config = dict(
    d_model=224,
    n_kv_head=4,
    d_mlp=896,
    vocab_size=2655,
    activation='squared_relu',
    norm='layernorm',
    qk_norm=True,
    init_std_qkv=0.0268,
    optimizer='muon_variant',
    beta1=0.95,
    warmup_steps=30,
    decay_fraction=0.488,
    final_lr_fraction=0.0,
    doc_mask=True,
)
Each number is 500 + 40 x the weight over its row's rms, rounded and kept within 0 to 999. Layers, rows and columns count from 0. Numbers have three digits each. The size before them is the row's rms in percent of the matrix's.

# layer 7 attention output (transposed), 256x224, rms 0.178, rows 154-211, columns 0-55
088:492401533471520464524530547458486546566461460453509508546494540502535461454463513520559495493507538562499476446527488498527423464465571530473521497548487522579538505516
088:507475413471501468524466496527571475455451494526478536516544528471504454530401565447508515479484501489499543506455559486512447499495470457507430475515471456515471524457
080:478557515462524506563484535479533498521525571544483556488515493520515435479510515450466573482452605541451481547439518521438504454484476512568551497584497486499501468452
078:487500517530480498466480552465477477483485440560497489507453513512473525520502520561551481469479495565546460501475489511601560472494493509512569463520485569452474491531
085:462457479572481491517538521479524506441446446522474502471449559469545533555487543504538499488496488477546559515493459519457523463466475527507551479535483511519504480484
081:470525564567529507468514489468492456457533503413446441548527444506504538483494446477392509502579394491447543532500558500455537519510548514490516574497478471472452488477
081:441493547482543522550539525544487538534497551498487522463438562434454493438510454500498518514441440530527545512464531481509460417502544390539510498472535410559504516509
080:467492526514568529503476445554488476514537479528456515580545487477487556575539515517518479524491458474461501516529527553449437500548508522484442568510543485502457501472
086:553492501511507492504431533545484536452509450483502498528489550434542472493451511542515462592468486473557579513563457445461440497467448532479469532568491545532493464583
080:519602568495520471507520545455516469564582545474483434466487505451460455537532467514510520536494508516544448524403543561470526426479493426504429495493471491491513473473
087:544404517487463527547544412466500492566493488519488524551479474484526485516481449511529435452521525580554457588584525489523485421552546482530535530472454459466522469535
086:496404454503560511508531579500520518499437454467486495503454458449513564428474460572529478519519516517500511537571510543546500485578456500508528491537475464476528437598
094:514523516485534516484477490519475532498483528584520483455448472475458519493468562474517482449492497567506517474472463501577452493494525545517561510471517475524476480525
084:465569455497479393513504577521489579476505442557539490492510536492570514440412596506514476466500509473520542465559528547517450504504524474424483501614506456526474504494
085:542444556477486516493524567522407547462398475514481546497513600447569546467477496448523517492518570526602467466503514512452410524463518460459532476471502481521455460513
086:447479444533462457512529500509522535493503488508563516514483501534439511511500519386496505493553494551513498451495475465568508507462598504493477426505488443406536482453
080:570491523516394509474526547524490560536557522462508466488468450582525555540507493438484506533529544511473495480521575489518526554541507488529405544509482561469642491477
087:532519546506492533581509502432512439578539508537501487530569416527459556608518581540432534552555489548445494522503506501538491525555517532453508454545554505475566515512
084:462441515535540508537542485555531552571509490428541501496499501508459492537514456483436457508479454616429506466486476493524565497530586591564492536391448545465529428533
083:421538561447547474441469491518514423495490536533526443498517525532562508555489518499552528527471474483527447569553496502510553627516520514466458432473528495489488502518
088:500488439535470449505535447550485494504449614510467498526461491528492431502543480487489525445486493463485541482456504537502432528505508518563471433499517575535541495507
095:517495492482460478499480493487462486524510427471436412495536447540491469563519479535518509503554526474401496537440501505476470582490581524474519532494414494453511476471
083:512439453512491493516545492509500512424453461443512502469487498568451493482513492452569539500457511503554517566513464517511427563487486506532428430468494502523465475559
088:422514449452607551512501428542517468546507496499466500498538516491486528545483496472556509502536495554445459492506525472490464498437450488530558469477535525500437470498
085:565592555513434516487473494458439479505497551534458524530490465515541502481510528514517522464586475488457509549439593546472499507545486460470473539521470451485506494499
080:529534443422513488546517499530514492494541511497548504564574383501418505533490501494488488500464514515449516468506481520481552489582504517490509539506517448438562522485
082:447446545536443464420454569534439490553589486540552548555491626503540522513450438498545454464488470484528499548414494528522448613453561440464490497485531490489537520495
087:475546534558508544492472425479484472502499529470440515524491470475522511548584482476481533478457449524468580459474467566428560523451429469507541462492591525535453474499
092:536424473462497496372457461535460425527503493497562516432510445549530614499529515518576487455505519499403464537571456530477510513495535527448527491511542496486481522411
076:508497538547556460510442518444505496517566479542506491506495531473478493517468499525505493533537492441530532543485575573473414502484537505534520521542567468544494468508
093:457497527500483547485506451508516481568498463507517462540471504473461428481558459454437422584520514526546492512437537513527558413516391450477510527515472513504512549546
078:472449575429472505619513521457545482506420546505507443414474557472538433548547517522505499507461527468473531580461516483470512457531465488505469537563507539533458435519
086:501470499490523514494507455531443485544493462462527485560498519497451460494426526502453515488502494489467582498543499638495529517555456476563494473499538481495469457529
092:519483568448438517466474480558479494517477573550501472501562532467528494515455509557505437552504530507535471495510546506502497573498566487517470546499561560462412466479
082:498447483451572506564472524553599493523545496480476457440547442611473537505532572493471519418488475445476463424566527474515526534487505487457468490547437440485543517495
088:500466508442519533437572573502513549517416464495486503491437573403485456447575452578508549476527470490470532523525474516431504464505470491552526499523479535540514525537
086:461555499495482539497508442533521453536578544490539503431527453527576492520515515551522474562507508492481567482470492518510505494497491490420509544439534485503445470492
088:463470535535468454521466461550462450471470518504485507479432510471516531465481450438535449519521505562510602506514526511521468553452569490501537580473530476481460475509
106:462506431474531536454495522488500525528452547512566510461495543596532485543424599451605443452547496511564548537559444514538461483538546516489512490536441541559470591422
107:583530492572512429515573560475493598528470522535427440465517476521505519371549447535460449472505532560411494476429473539456476485515496526519534486532526548469495507562
107:432568512426499488520468478507545478481505517430487549486492464510571463454549438489526507476552525491589497496512453558453456456554482509564577526459487514444529518495
107:506578511561577493483486524492462445508532554465496534458463444534471525556541479513490511534476452403504556460475470536519528463484450471439486527467437411493498588514
096:514543515485429457476485515504471510557511514465472547516467544501428512507516436491481505531460434591448537486436503476523481506447503489451576560527476548470484500469
107:504489484486497507516470518448476505464555498564444555498451525499422477546484470492472462498494482472508491522473463534508466500437483501447439438513505528450510588549
108:520551568453442560476489497580576478560494476476520468423547534486459552488479537420480440511488552525482528547542476492441500468512503472550491510497518583544543498481
100:478554551476493531518495507474524508428541544537483475487603569451525414527495550556518540515517540500555502435486483523521505441494471420554522534486495470498564454438
098:496472477481450426475537524512434460444548532490497524518508515509478459504503439555511475562555554554463465553442508457446560496454556469548535487486480513530493518533
094:519387499508463484510510549514509445544491488513476523470496480472490502538490550447554483440470509566529556551530505527472529484542514487538529463500512534488593486517
101:517552557615528529523456524438389531498520525528512477581522490518571466514521490529506451517536479545428633551495461542501480537452469562466521510496470508527447536506
110:489488536565528445456499534494404537504452444516561574494458526471494522445495476517435572557490468540489506443513492503575518503484542570488492483523498547493505499496
098:542422551549467532412460483461479457564510467527497494464483577473532517457441525534559433560510498430443524461507533556524446471492526469496500539498511547487406448537
095:425440466527494476535504510541509523491476485518469520494529497458481429553463553561456454445499569538570505441489538501443519470511467460515566519506528523475506436503
087:477415552470488496507391452523491493466495594512558437472511549551453436473502567456455476503534478452519539507467532520474508458503482459533497502507512433474519565479
096:555399495555488541491471431511489495549549495492402474467484560534538499427465462467531479519494509538572503486480501521488440480500558530494549538484508490534531438493
108:445447451417484458550550525451534486553538474460474492518500424582398448485543536527517522486576467495481532490513510441539505487535511502456498447471472488497532538485
095:497483495493485494440561562613443557503449481427563545477513573409529498507460487476501555518557515430547466476450445504570498586530550496428515458452502531498475526497
105:474521475492547556604545535388547533502539455572493437448495533458534523504497513567517546549537526488551505535490483491503440502494559487458518498507560514483516446565
114:526554476476485526483512520533540470442530506474502460497577467552457544467520467480526473540453479529441451498443540446471507494484542511524474457474451410578453541502
# layer 7 attention value, 256x224, rms 0.204, rows 155-212, columns 0-55
087:501507609533571538444501501420529535494558471518464522534465479521524469506546467511540473535517521530526496457517499476449530504521470532485548490530493546486589547560
082:520536547499530482467481492489512558494497455529465467540535557491459536538442438514541491495542445471572486462555496500530481435518483494494483522508492532450510576593
083:455548475420497508510500478558436573506462512443490508499543497462522522491538453510458492519513540462488502532488493539480482483542550479458490505496515404447524486460
083:505492494460493547528490504480491488520517538508443449526530507532491464472498449479450483543482463577515505498502540506449461454488430445503486477483535485455519516536
085:460545378494447437547432472479556504603495532523479519475482515469487488571518532515573464489500545506542509454523497451528532467502569568506481454507445519521502458477
086:577538477551488527504461488467501441527484492534430513554467525446533503470475509508498463504523528431425430500538502443481506536496449522473504482494485590539497470529
086:483499488480466544476512492522547530475436503471579516499522580478544457439511531443465559472429536607509507509519533503555559524511481535490545558492428449471537525404
087:461484521519463480519479456477553432521449511513452492464479515626463518492564417484492530483515505474518411543455502504473515498511468457460460494478540585517499531435
086:458468500521450482502522474624460532446482492513533533491529498523545475491468493530491531504501413473451497492549538432539490539489525597512488483504518511528455465461
092:484535538442527519479489520558449521378514488505524475452571572491475522494572490481543532520450548421502489500434482488451442559432392433492491489477585595511387563497
087:488540535484458526508505412480499507545556517561553511531553525561418454522526529449485528499436494416531520488402495488437486538449541560488486548443558523516456516453
097:547560479493502521536531501450468471530563544463461522538559504521462464486472513436475551544512509403477538549527495518464607474464481504443527562480431532521473512467
089:494446513421502543490475476460473503485484527508479502522488562581473518501560464506513431472427478497471397499474477468455519546504539484510552525432508562422469464487
085:508524482468535502515462412542468457461571538534411449610435477527452478484475461529518498519404471483450501505500470560507529479558427471538450479576474521510544508507
093:526512535410544528487460587491489521500516509542464489483474487524472450499464520570504495472473540426514537542534466490449535463548394492554513609445522447478491493425
082:459443495457545504552468479434511442444472512469483504580514477431471441461381495558491557488501470525475469511502459488551543491563506541456549534523523442521450473462
090:495442432552530441504443453500544433417503476478515473473466500424479511508472428432467423511437478427586550486535515484521490494443575516540544553480465481550400476518
089:511528482485482531466504498482507452515538536536507430510510465483524543411523521560489534519479483456569419545583480503528586554405476476472542475508481445524545562479
093:551455407525447484566515521470452450558509444527446509593485454396478471490485473542477429462461514525496574489489465505532508476512470531472521552550493515488558513483
094:483493606447460495496517526439539502474505491461503528395516522547485550519430481508506499545529459564510484495530506452544558521503489478429594520478566512448508490546
099:416494505475424492456460525539530509508486590493540537498492492504511521510477571476452501432541508562583430499518507463507469515496470471504497495504530447540478537521
089:565492534421488495493459448533424517501538543524486559479462531517493523449543434470516470473522501505513542475521516516462501421488463454473470530582531498475498501532
086:515551574485420511492523562400527545482499518543475500508482513469498477447526503548468494551438529437611469537452492502514536475584486503435512528499523553543548572569
085:540483425423539416535514536509563511506486553441567532521507497570497499530513529497543470489492529481489555465499485427598456507397537527528510432536501539509466502366
084:463573483566517482499421522448479524515528464526468535433467491487474524467478445479468509466550488462548522547491512488535474491450527494534453469446504527509446460455
087:542520497479526568541556519498525451480459448476447453483457502470501496494495544554512516505527519543467461500504506518555551503565444539499505544429437439531507470526
091:480550491508525458565543535512489489491419571517445490442497487451444458558493549426463579566506553439470523482536509423508510473471568549430539533573397467488466502477
092:474587501496517491602494568514508548515518488516574462514468503516440434498462507416403471537517479545539534495461471514531540591511491527514524496503491476534472432536
082:510433510539460511532569473512502459571454452390511459526428518536519461520529531514478498483493406502459455490501495455534569476524414504492533481459505510459490534464
101:507484482563531540481522486426436514420498533461481513486489497465553479498477521489587531482478548467473466505593525498493460488468591525466479512532562472479500476492
080:579459486537519498396460443496408543459533527492516563550561536522502593507531495469518490462556453506547489526497487502498454482452549499519576399532457462441497536476
096:531521452543521581496500558496523493513544484520502480467453451492486534517508451494525520478497525488516454468485484536461503522484511496500549471501452504529505559372
093:483492463581517489553590511447548453449549450455547527558432459533524535473544475568448532467409516504453435528538503544509515485527428544496520484376438453495595524482
084:482530511540438537428561471491503499529479461542592515559476531454559442465475548535461517537456459563526550545454503513507444493542527497572512519437519463497450545524
093:521519529486542489485453448465413479499582551492540549537531510535511480522468568439508520474496516514535489511445468488485522499506508544398501444519483425464527483518
089:505505438544498397506526533530537513490440538487493505462477529505453496520479474467493437543457536525453506543532519447544525503521552516541524493513554558515453518469
094:548511501565396578491550544517516484528589491501501479518539493506395450517464480566445551515501468442475416519489481509461547462501425483515528484452447581521463457473
102:491448458523540447547533492558584596430476541537486488482453529489462450531507567431544475528539494473558538525593498525529498517432448496448446469501519492526508532494
107:497498521490538480527473505505509593524495527578492524507505501500513531435467535468478533489549551450440528442444470496508449505546478475483462484580531527441568561508
100:456511492422471544561490504475570428552468586396467504490524569417498551533597406450503502499515576528506502578523411478532507469536503450476429482502533440532597457447
098:433564524487584506546505430516481516410545494555533442562453509494494464515474543496593427562476430466493452532473548499514526527475434510546524483465459433485497488439
096:501553518503531514461467437543462556530446445508491487508464439512493453499500482516521477526439542588410524462404553514551510502492571497451471473570504506489505521451
099:507423501514436444523505540476490494524448521511476505552487496506516449503462539580524486467512564533529483470475498504496545516458539489455439472510440421449433516508
109:467493446529491510505570507532439529523530511344520473407480508463516447503578466534488522450472494540522487528482493590516537481461547518487482531475498546514514544477
101:467472467411550477468510494433524510506532593505587499473517491544534524444555485404545453512484511549531531548511474555549533524492524470545529527504523592526475467485
094:516523514504527428500471492436578511496429510520503548493477544356528527444559481518480541467524555563500489508507496513487538461504528455472504529506452492493549517441
094:534436418484434516538516478446515592546466482515401593484466528413484531496564516464465517447514557556594500521432538511486542453473570472580553512421519527523517460518
100:516559535510497481501489536493513543499550450522540483504548502497557477536527542559517627566524438471525493560489521543514450468538503442485497539503535516509479457481
113:484541531535508489482492588460523535476442435534520532445431506540468538490501575536457527445503411494544468508471446493544550525520456525550537581461508499423517531454
101:503541512480530455468434516551477532440566480450476517462435490526531568468461569571507482494439450483477548501465526549526520464515517506513522567587533523446479514513
099:501527490487494531491537445444546513473386500464529486541451519484520533481536506566534453524585530482562514492526464484578492542471465480410490480494555497545514435502
086:469439480482547584464544450483498453417457551413495466495479542599422531472465558564495464423472525516537569526445537560473542503518471445507497518488479551455506399518
099:517524562455478479489500530450498572521573502501489454435480465521539518514533507475529495534526536594550540559526489541445492517490604536568507559483529409518509498394
106:535498486461494502530482515464604489540545531490495427519508539497457487499537515492491530487492492422477498514472477469516561506582524517473508459429460510504460517546
095:498480507549547530420534517529493481506485479479514510504502457520495443451439528439448501545534495430469490455491504475564389528503541500493485468496522512520468525568
111:530445499502485447543429511439459442577468474460550471566532464517472515562516474518529528467572564488535480484595488482531436536499539525450491473499471467493535539563
116:455490516477527461520514531507480525516555515478493458493536436460554454553449477581468547500452488492390551472412518446453518526534509517506384422484437440445577584459
101:509532535476486518534444536451489533433570563485439526548562550482444498367506566458428523485447485544509558532509528514525424444587517566491511512531515461525519517529
# layer 7 attention query, 256x224, rms 0.188, rows 192-255, columns 0-55
097:431403506459511486483499485503437465440527492528534526502480507458483481590510447422479579482573513491463487578533481468519550518482543497450538526522512484443498525453
095:610500542591538521479478530496435535482538461476512532517398500581487514509470550547436459498479461502503438457505511518579487454457491448545449546408493478534464474508
099:539460514508534438487500514427486513549525427502526505513400513557496472487525574572500476517561439505436459445488509539520530485556537555459514516480494430465520534531
088:515476477555498561516518505513523460507482444534517495470507491448478455533463473483537536559486507538510509522491524413423455550505420542474462478539520505433536488489
081:525457481466475493462521420485480458535489539539465505616611496498526551508424469552543584521459546498533524501538485494478580533450488491506505473464442494457473422465
094:531502547528485476540515567501436524472532538543445465517452533529520473477572565538455498456491495470504502453446485538445470427509529517525538455446511513488540547565
089:569482492474467503462441503465492459537569561442477544525467406508481560482504441613503504481470484491503493510482478470521525527484465469535483477496489490570489481513
083:460486513529546475554537493503509477549519453547555557472448517484485469517502453455429522549526423541479528430471506512558508515580499424547486461508493542471451511476
088:517516489522557500480481459480483524477557521454553539483485616483533488557456552490461481539542506548525537522542487530571528488509536453537480484433562468517481410483
093:498524490546513443467522522482500525530466503469472472493490477476477465456493524525487505513526476479509497532445552507591517510518535526475486480488528439533530515499
099:534425463514444494459489437540505465529470486559514558501545521546516603487431484502546538534502515462434501512565505535486581516498510507487580594507396525447506508521
104:485471552551440443439514599557486481440519511499473498452476512489539542447539515497499434518531507584494446462429483425545551540521519502494522506536524537496504500532
110:524609426467501474517537551398560471477553574453503505476467555443538466500526498496500453453538455430479516466433466507554452515448568545496515520504580465565463499513
103:589498501517472505495496459547458490512499414495510528579515518477556546499550449465515488469428470505485576458443530490470455472488436483480493498460568498503449510563
106:521480539536532495553491558492479510480477500485548528446546506556540536594437458485486495585513483514507526515600544507463488515479495567474541525469422591558511538537
100:507554447531525498506508490495502502562531458479475544499547527526472439456535571467429478529492490475520515437484530551539534473501500454539440570501394512577521472536
091:586514508503544471498489434499452451528578454501490497541457506510494528483528506515568504511416531581435540506566454504446526460401487512524447562515519455519524456487
101:490566468445483492469523474450523522547490521474517519463520530433494505553508524439544510496475482556511525513537475528551483474479495562499463510521487480488471504527
107:511478463433498515483512501529576528481516548472493534530518547527491508512479528468508516512507485467487445549385522501632502509537530503490507434528510459514498546436
102:510530550487609561521531494496533458597517536496489459426505488442483544485537530522502481525493479520481512444472435441539497523464522532517457537522527526477481540495
102:533476528512455532576456501501519454505494496521597484467544501548479509472403516511494546568457433562500565605557578464481514512468531503540497535518518527520532515536
101:461475504490491547575463539474532525491482564472471534472472508520465510491501504450518502456514471484468450547509533457620558425469504471442463577526483509439527502494
102:514508539557421457513425520476552517559506496471501445538464468418462459519466551472505499610471504413460506493480480527444521556565532551472455519494499502569558476499
100:460535547483551517441477507517449444521517520496522505537587451490488436453547558523492500517486567491523460499474531465487518454544527578449544494453514438487519515560
109:490557575525551516479434538483461490487519532536476468521534540610542512480533538472446550526456538469559413404514538504425537553494471567474498501445479546536555525469
108:459527517477546521481546546509495556479512562482538487561591550472555514461465500465466522465533484549505420427482487595509476483513494512525463423494595495509456489466
108:506486527500503503499516496539480493499536523467559522503474557483487448482569464546559538555472432534451523569506500523520504509445494487579533502427452502392577497472
108:449484514519531430516492527474598528494505477478480481466438463518518500474503533480477434567495497472546524467521487567463549494509463489518589472458492530500436482504
097:516494523488455520476483500498500539480507538529487497507459460439458521483536448502553513550475485535485521486442409455504443484502427579533467528538489567525555549447
108:509484538560472535463472444508464557554528494559516567514477534536473495478490449533441523533577449488479458466526524445567445448446522531495505530513471423537494575448
109:533463484486523503562540502544432503474515567516450508448481423556508402517538467510574508561478524500391480480508505458447484504504585516460490555497517436468553561490
100:428471515536501474543506522449538542467480560458521524535549522451521516465538507492463487556494431539511463522448484510478477519466531447515503397458583523476448479505
097:548510599526556496464451540456434537536446487423539542501460521505517487559490514547523534506503541511565501429577461467458491514450551399444506575550558490485534518510
086:490522441505488525509473502579548474483490484528432469499593486519490518555421505513509479521490468459511533521471535561552613531572483503570544507453458507512503501472
083:457445541462529495511452477491587507534482542495451472578591499530558501495521463505509459450453447497537488487508502548603453500504476422471473438476454502538488429478
094:526567511522476492537480542470437519533519527480515468519400506511578522472553543524509517517568417464516513416532438530484470457522535495532571496437539509537544539529
089:462504487532498527498495394552511460503487478516515530483488566478456465565508499478460567532501555501482509471506579487411536522474480468503448566547449546428466547507
088:434475461469540521503508500513485464540455496580495525572514468499529564506537509493534513452482529435509488584588534562552512506428506470421530487455476498450453515583
094:425522459538497534477495394545532462510423502493488579520527494473492546545480523449522493453465465460517529461449534520515516479464537494525528592558490550510434503514
096:525505511534514421500455573480507479470573548453424453464403525521495502455505551481513458510496509547528564456448453434492501482522524552551487514480517503549522471566
088:527522544500505470546532517445462483519541469481478442527499446426495439489561466532454461548531465576562551432382474444543490469461512502460492475520545504505557466563
093:506523520542563475510515520546437487492480480499519411409545497510488523490566487492450444507476492558515490453393450478409475484549523515552465578518558503542511546434
097:490503433521612456476516503475504490564484403543507498510485548476536556532505445494519488446503508521453513478497453478556420457467529523440444515507521568486486481500
096:460513441552534505517518487447501527478513509508489510501492550526477562512500502472517511490512564445467534490481490481494467531474546510426440464495531543465600457459
096:528504493476502499503476499489500483582492532487458536533562488528438494445509551442473480505492500555537432514434462419574468473372430496481566550513478466495517572500
109:453487518468451524560517534524476441477472497585475493536567465505517426457412554561495501479503511569477471440530571491553470491448440549434538541528485512539425501508
093:468567520454571510552509502517503526512507491441586489450490498530549501456438480522561489537528487561504530442549487523534449431492544482417516400473521513429529513488
097:533564590429519478474473520524509477490476521492540511551451469524476550522524525417474500451505460471513428504493496512527457575450510553507486429543579484546439542538
113:482459481445450539498487471493409488460454512512549467498484524591479541413543613571467496513497507485527469410526546500516505475389424476418474540479475596536545520491
107:505522529567545524519549523434451536588539546525544552514520506517491487525539447482427497498489574571518466538548563570457530471451553490472475498586434475486523576455
109:513455572539497575557493556492453488412484506524500418459454546489442609508596499501444491516470528513481478542543526461434408482526555543432497561503514521550533494450
107:500439572493528478556506488501508548433493450549453461481495450504513503443493507502444531510479529560520585506527485476511463509510531578542484561533469557516515488539
107:519457467534551541499406425453504480468555453482505514548452455602476527486571529496516479450581498508431397571469552459441532496512550529450522491499432553490580457526
105:452467454509548455602440511474544506586463491521519484457434553468517469509562467480583490530471517471486524496478582573432433586471547471615467513471486571519567467504
095:481464599465538525493509522529476497427504529507499488473496480496518405514454562435535512504534492506576470442443465535533419491606576517462473451542480511464477511531
097:480502471552501510505517411486585520461465482437571553553461501502526492515446521456512507493551533499553455449487522496516543538457509445472473510483424500447516482513
097:463481475515494489518431445448502449393480522525571465547492517545563542593471426451429469498513504512533454397562518510462467470475523489507503502474471537488523559455
118:496489486485518435599436472440509506443510496501496486468505534512540488484532585517520579575438520522539566419555484449508493489477523529516497564508505536500414462486
094:486522516532514508592455462466503414499503505526427549488438490472543524553551466437494504529521496418483478504553516479482492517503472497568507444467416439459456486541
111:545499501509527517518520455535571526505472416534464448539500555431430526518505492525432565496533498570517521474501520496531409524499543468515509540486490443466467491530
102:475450501429457518489456527493519490564507521493428493473485508526476498559498478458541543423519536505486494521454485505543459547465541400473532479500551543452515533494
118:517490466476570463486509423524571427595548517491518485541506406513461443446476478529525535487491545482508541547512478489449505526498550435480506442489519432415494549481
102:522439468515541516552505491481511468469491492522486517532454542492480504462487529497483535456494501520568431532484547451449445575480527498528493435551532550390537528557
101:556458560502458486497444571529477487494492414476543443451507521493532513489427547537444554514493463575536510517503438497504563534586546518498504532484508466509557503611
# layer 7 attention key, 256x224, rms 0.189, rows 192-255, columns 0-55
087:517481535419515568538564486403549534524475528512448494487541458492492592436499565520398497469478463551474456543537471521518494589498484471544523466469501514493508483501
091:520471521506509526427542560607470509530565523542495530498494508555487494562458462421581479498465512494457459510423438455512465467429465555536440478424527502509425497516
089:512495500557557462470529580567527574542518516527506512488429570522541496552460488515517573519463509468426466401495491509613494477512488433482489519466501413547475539533
079:452473504487477574513511493450574558493486493539518518502473440415514491591457459513456486563474492510507459540470575445514485471545491541539535504449472543407499478422
090:469494501487507554515547516488501494489522473516458537465526417498457578502591546515464552503502482558542596491450427489400443499557497504480611464510497511464525464568
084:460456560523554543459474551482497458505532433541491470463500556510509549526446558533550537458476563429488465461459456519519506448481542461454432473490462459503507474561
090:479478539502492507523561586492473509491597507483544516521512455372476499501494502438476531520448571476546515523446386432457489460459456501559539528474441532452504472507
088:470478434402588518484512432590483530551469441529509501523513476534491479473459509496485519445510533500423472537429549502564487544489519483548588531424565535489431522510
090:423551487457559512559517474509487550487540533502455480528439518511499436422537561513536443502495517516463480476528515507525508550495448477483475537436487504500475513563
095:429464562525502519549566545547549542564560542476518464487496412526469510438594524450449490456501505518518462586438533484521483502534483473446553522426489481471575512535
100:512513497502530482428455466473510444385494516471524506493544432401503524510450448522526496593480446524500553463526504525480503542446458553501561524448444507482416435496
108:519531538530522463470515548566516473468476452476442436498480423457477493420526517535507543400530514564522461506542484486577479461479497516490541527443491513483468482493
097:532554462574457501547588543467485502469545582475504489450473517548493471519459505513457453505516504426489453434509514442503457527474515508518498575508531506510524521518
104:568517495558510534530484564569454509489486479543520520463461559529499505485443494486467483477504484584522566493523537461406507547483494498506457523559521524468452509479
100:512552491492486496506449520478458516474514569494511523431513516505547524567511455440559451510413489489524590577527432447575472476497424521419537524461492581535473517512
097:483476476551440519478441419477503494469527481497467501499497467519498460455454541455434497516533551420440518469538506441501416508488524523485536514508437471527549497463
099:555500435539467482493567519489518469532562450536460582476481453453461492545473505533538507542504563581480498536456498459554400512531464569562457504536528464500500454446
102:491522469404498515472551548415545493580513491485432479525553551462511537476570513500544536512450453423423473494462476521517546461412464456475547556546587494539498493495
110:577458534487525506502472454470502505464466529491490454457521498504485550564540544484494551549553490502512469510428559530504469516499521436399484564560537499549523545421
093:524474530498488516581542543505504470588486523513496430444458512571488485480575563574467455552461463520534494511489463485542538472512571503492514481489508474501537470496
099:486551512434508495548507500463553408481501529534584519560540518497501478538487527449533551527489437486477613567491476469568508466527463468412504516490531509496538525506
107:535484505497527443554466466514511521499479502509471511534546442540516497477485505480425522506530449554440548499491539418594407477465494458489566519494561536538562485460
108:552461494513466422513482500476516525547536483459534487514489515484480554573458492463471509512497512434493554525496406433473516559528455565510477554550480530537491481483
092:477485532429468511452552483489439520492452499508476486507512501514494544463519522559488406542532545543528489422551610549430554513506402493539561417457483523541510517504
109:497546491485425538547436562543517502423501513552526465530537513513512447487477539540465493545476470502446435489477496476459538486429545527500462492448452521520478524485
110:493506519495536507592502526510488493559535528478570510505533523499563459459483510573537459494513544496522513527470477534474441543413541489530464516507527528411513432505
102:508518510495540500499558575434491480503484508531587564579541544456474442482441479551540509509459429528515473531467469438551548434460557444513528501489478511509543489477
109:513463495577541436475555533534536508480476511475497448510442460485509474499517589499470483523477528512519497458548477541497496552462506506564506464466522495478492515445
096:505428556528482527504487516461432520501534524485436490489517515469472499478490447466458485456507383540474482455514512465484420541462482547484534533578497524460544538549
104:526505546440535467422509486515494578563501489548536557532516569502472459530496514497440540509475439454563518503504459482475456467491511520469573489430534437493517591464
115:521490459491480495556529480491546433592473555538501534549482498488499422578428488447525491595510557487470464445466529494495494510523559546481448441516478466488553523490
105:529527523470473525519546516463515514447462525490480506534543486472495504487478431498493522559545576505507445492486522496467485517519442461471447489538488433480537478550
084:528503508455412530474470456533491461525507486542537523522542534543479510571535539479563500468441522568425445527526501564565459523470553555500483560451516529534469452547
083:443499454492498484480498523575543467426489498474507505497480570471488465566431537463517512491552563454544494538510569444501527475584493542520522485496534487532490457472
091:455505487528584533504557574411494443519595464488481548464534512455480482483505544519497557478481512522494611495496546442480440521569521515467558464517461473498526466532
091:484503480526444504531507484572460512550500495557566513506454541517587520552525495469560543486470553483427488437527451522529499407486522494464447477473515444583484508531
083:552553431469479493429534479441553515477439537465496490519520514531514490523482448488426459465489507469475478596489531517442472584423554570486513454482539509447519538467
083:551477579452447572517491500471572461506478512549516547474517530475471577460492465558492488492520486503470516559543544533537470581553477482484486472540537517473523486539
088:484486460505479467439506447436510515421466503446434494524509476502474486480463511470538509493493428535460517490475563493497503538504485565496529541451489555504392458478
087:501444462475486489484476511486505474494567488469465464515423522561547442516506524529578551541474546478503445536433412500512496415493557455471523501491512465573542480494
091:541476494540518475509460477462384498519543423490489444476467530534511508432501491503494505423516538489506524495464575555574517438521506451535560588425506493522532512547
088:538475510518484498527517512456438449524509480508504474445507495471535424470499539553500498445553554463494543475522480527506487460514543492489560596422551561471558523438
105:496508529467466418479528485475502479510480432555349494483496520484440540498519472492462510480446499517503519458491484469542500508499479525512531456442525476549504638566
091:468463486472533523492475514444543487489553536471478436509542554532521551567531491481502517465487495531472500455540487516492523517550464464435496510529533504502549499529
109:514529435515460431552534545408573498505468510543504538432553501460496579539487463511500453515464485556542499542453477468550482448481471445494471510467513463510480506542
104:499580518574470427454491515534502369546506548599449573520492463521475539519481497512505481516517497517540520531484497501542490455449480490487468411519472475555500499463
100:462521534508532471540427538529480556536554493409519431456455532498518512472477483433501559528473475500490494468464432472535486460488584548497542392535467518436494597551
095:462558518493577484483533506487493571552490512557573577469463479510500530461463504480541543516501494450557485458523495512435523513417451510542508440466541441563415490448
113:499476495462535437429422523491459431499512520536524497522539503526510562407557555513507465482509521496499525491457470473575496473465515515456470428454469539503447531552
099:528516479573516488512484513467454550540473500541449545532484456515443551502493478466422469518468434487514559550537497497463572474520541476414547511500488520472582503440
103:462534534499453543497462590486449473510531528472464466548456487480447567555563490487487518478497512471545529420547410573530489471441463447439506413491524468484549543508
103:489479581509547578523508484513566551421529503495512488527519475497528501457493466553434457487481434521575596463513472454555537528508519546513515496482462528536532511571
106:488506431469497503414530474433505445504550485555462484536464461504521502594503508483475526498543449502414525464449521490547588510508465549457460436515494450534537444498
104:541529505529545501518550482555559556505463483479556425466467485563549471553525494578504538491447546519511531479481483546462490505474540482565463514446494432562528442531
098:428477524522499509511505478507473533432526434475535484511425477495513512480480514499546515567556493444525508496466501461427380513572493516465503447548403541540493482486
103:523443503549481434464491502489511470445472514442488549507447484517536508551510504452515483491508474516561434571479458442519594504521500460542543570494462467527528525477
099:454495452505498471491493503474483511418503449515586464498528551526520479551469455433468481509491526524484548541531475437477480505443534412459441503505445459477474487529
113:417496459464515472477502464450526466421504488466491478543520580543569547508571501446571499517484524421450520450509462432511531491509438489560492459456511488514502498562
102:511565470549576526496588491491527489497476446558514493510472470487505572513518516501485471549555502551490456494498546529545454472472478512475551425498510453594482513510
112:520496608487583468567470514468580559470479445527529469473515567481478500539559542619475519507512537506500504491447466557488558565553521479450424528510502535465584496487
105:518488454468492480507463543537504540516528477448524493458471473523487536473499481543526515451514520550495560470460522546483544515484488465515505487433529586548564525514
111:539467455489553502524489467522578476538563515447528433519527400475505440548485444504493480495559464497484504558522581546449560594557528513539477447481476520487502531434
100:458451521492521500584551515479484555543522542498488467534492468518504580452513550444426518499492536475526416560475503448476486500511517420556491520456495481484537569549
108:504467541456540517525477540501463488495493447492520483485489504542534528513469512513439571470493436526481528503484404474529604491504578491428509528418494547554461443501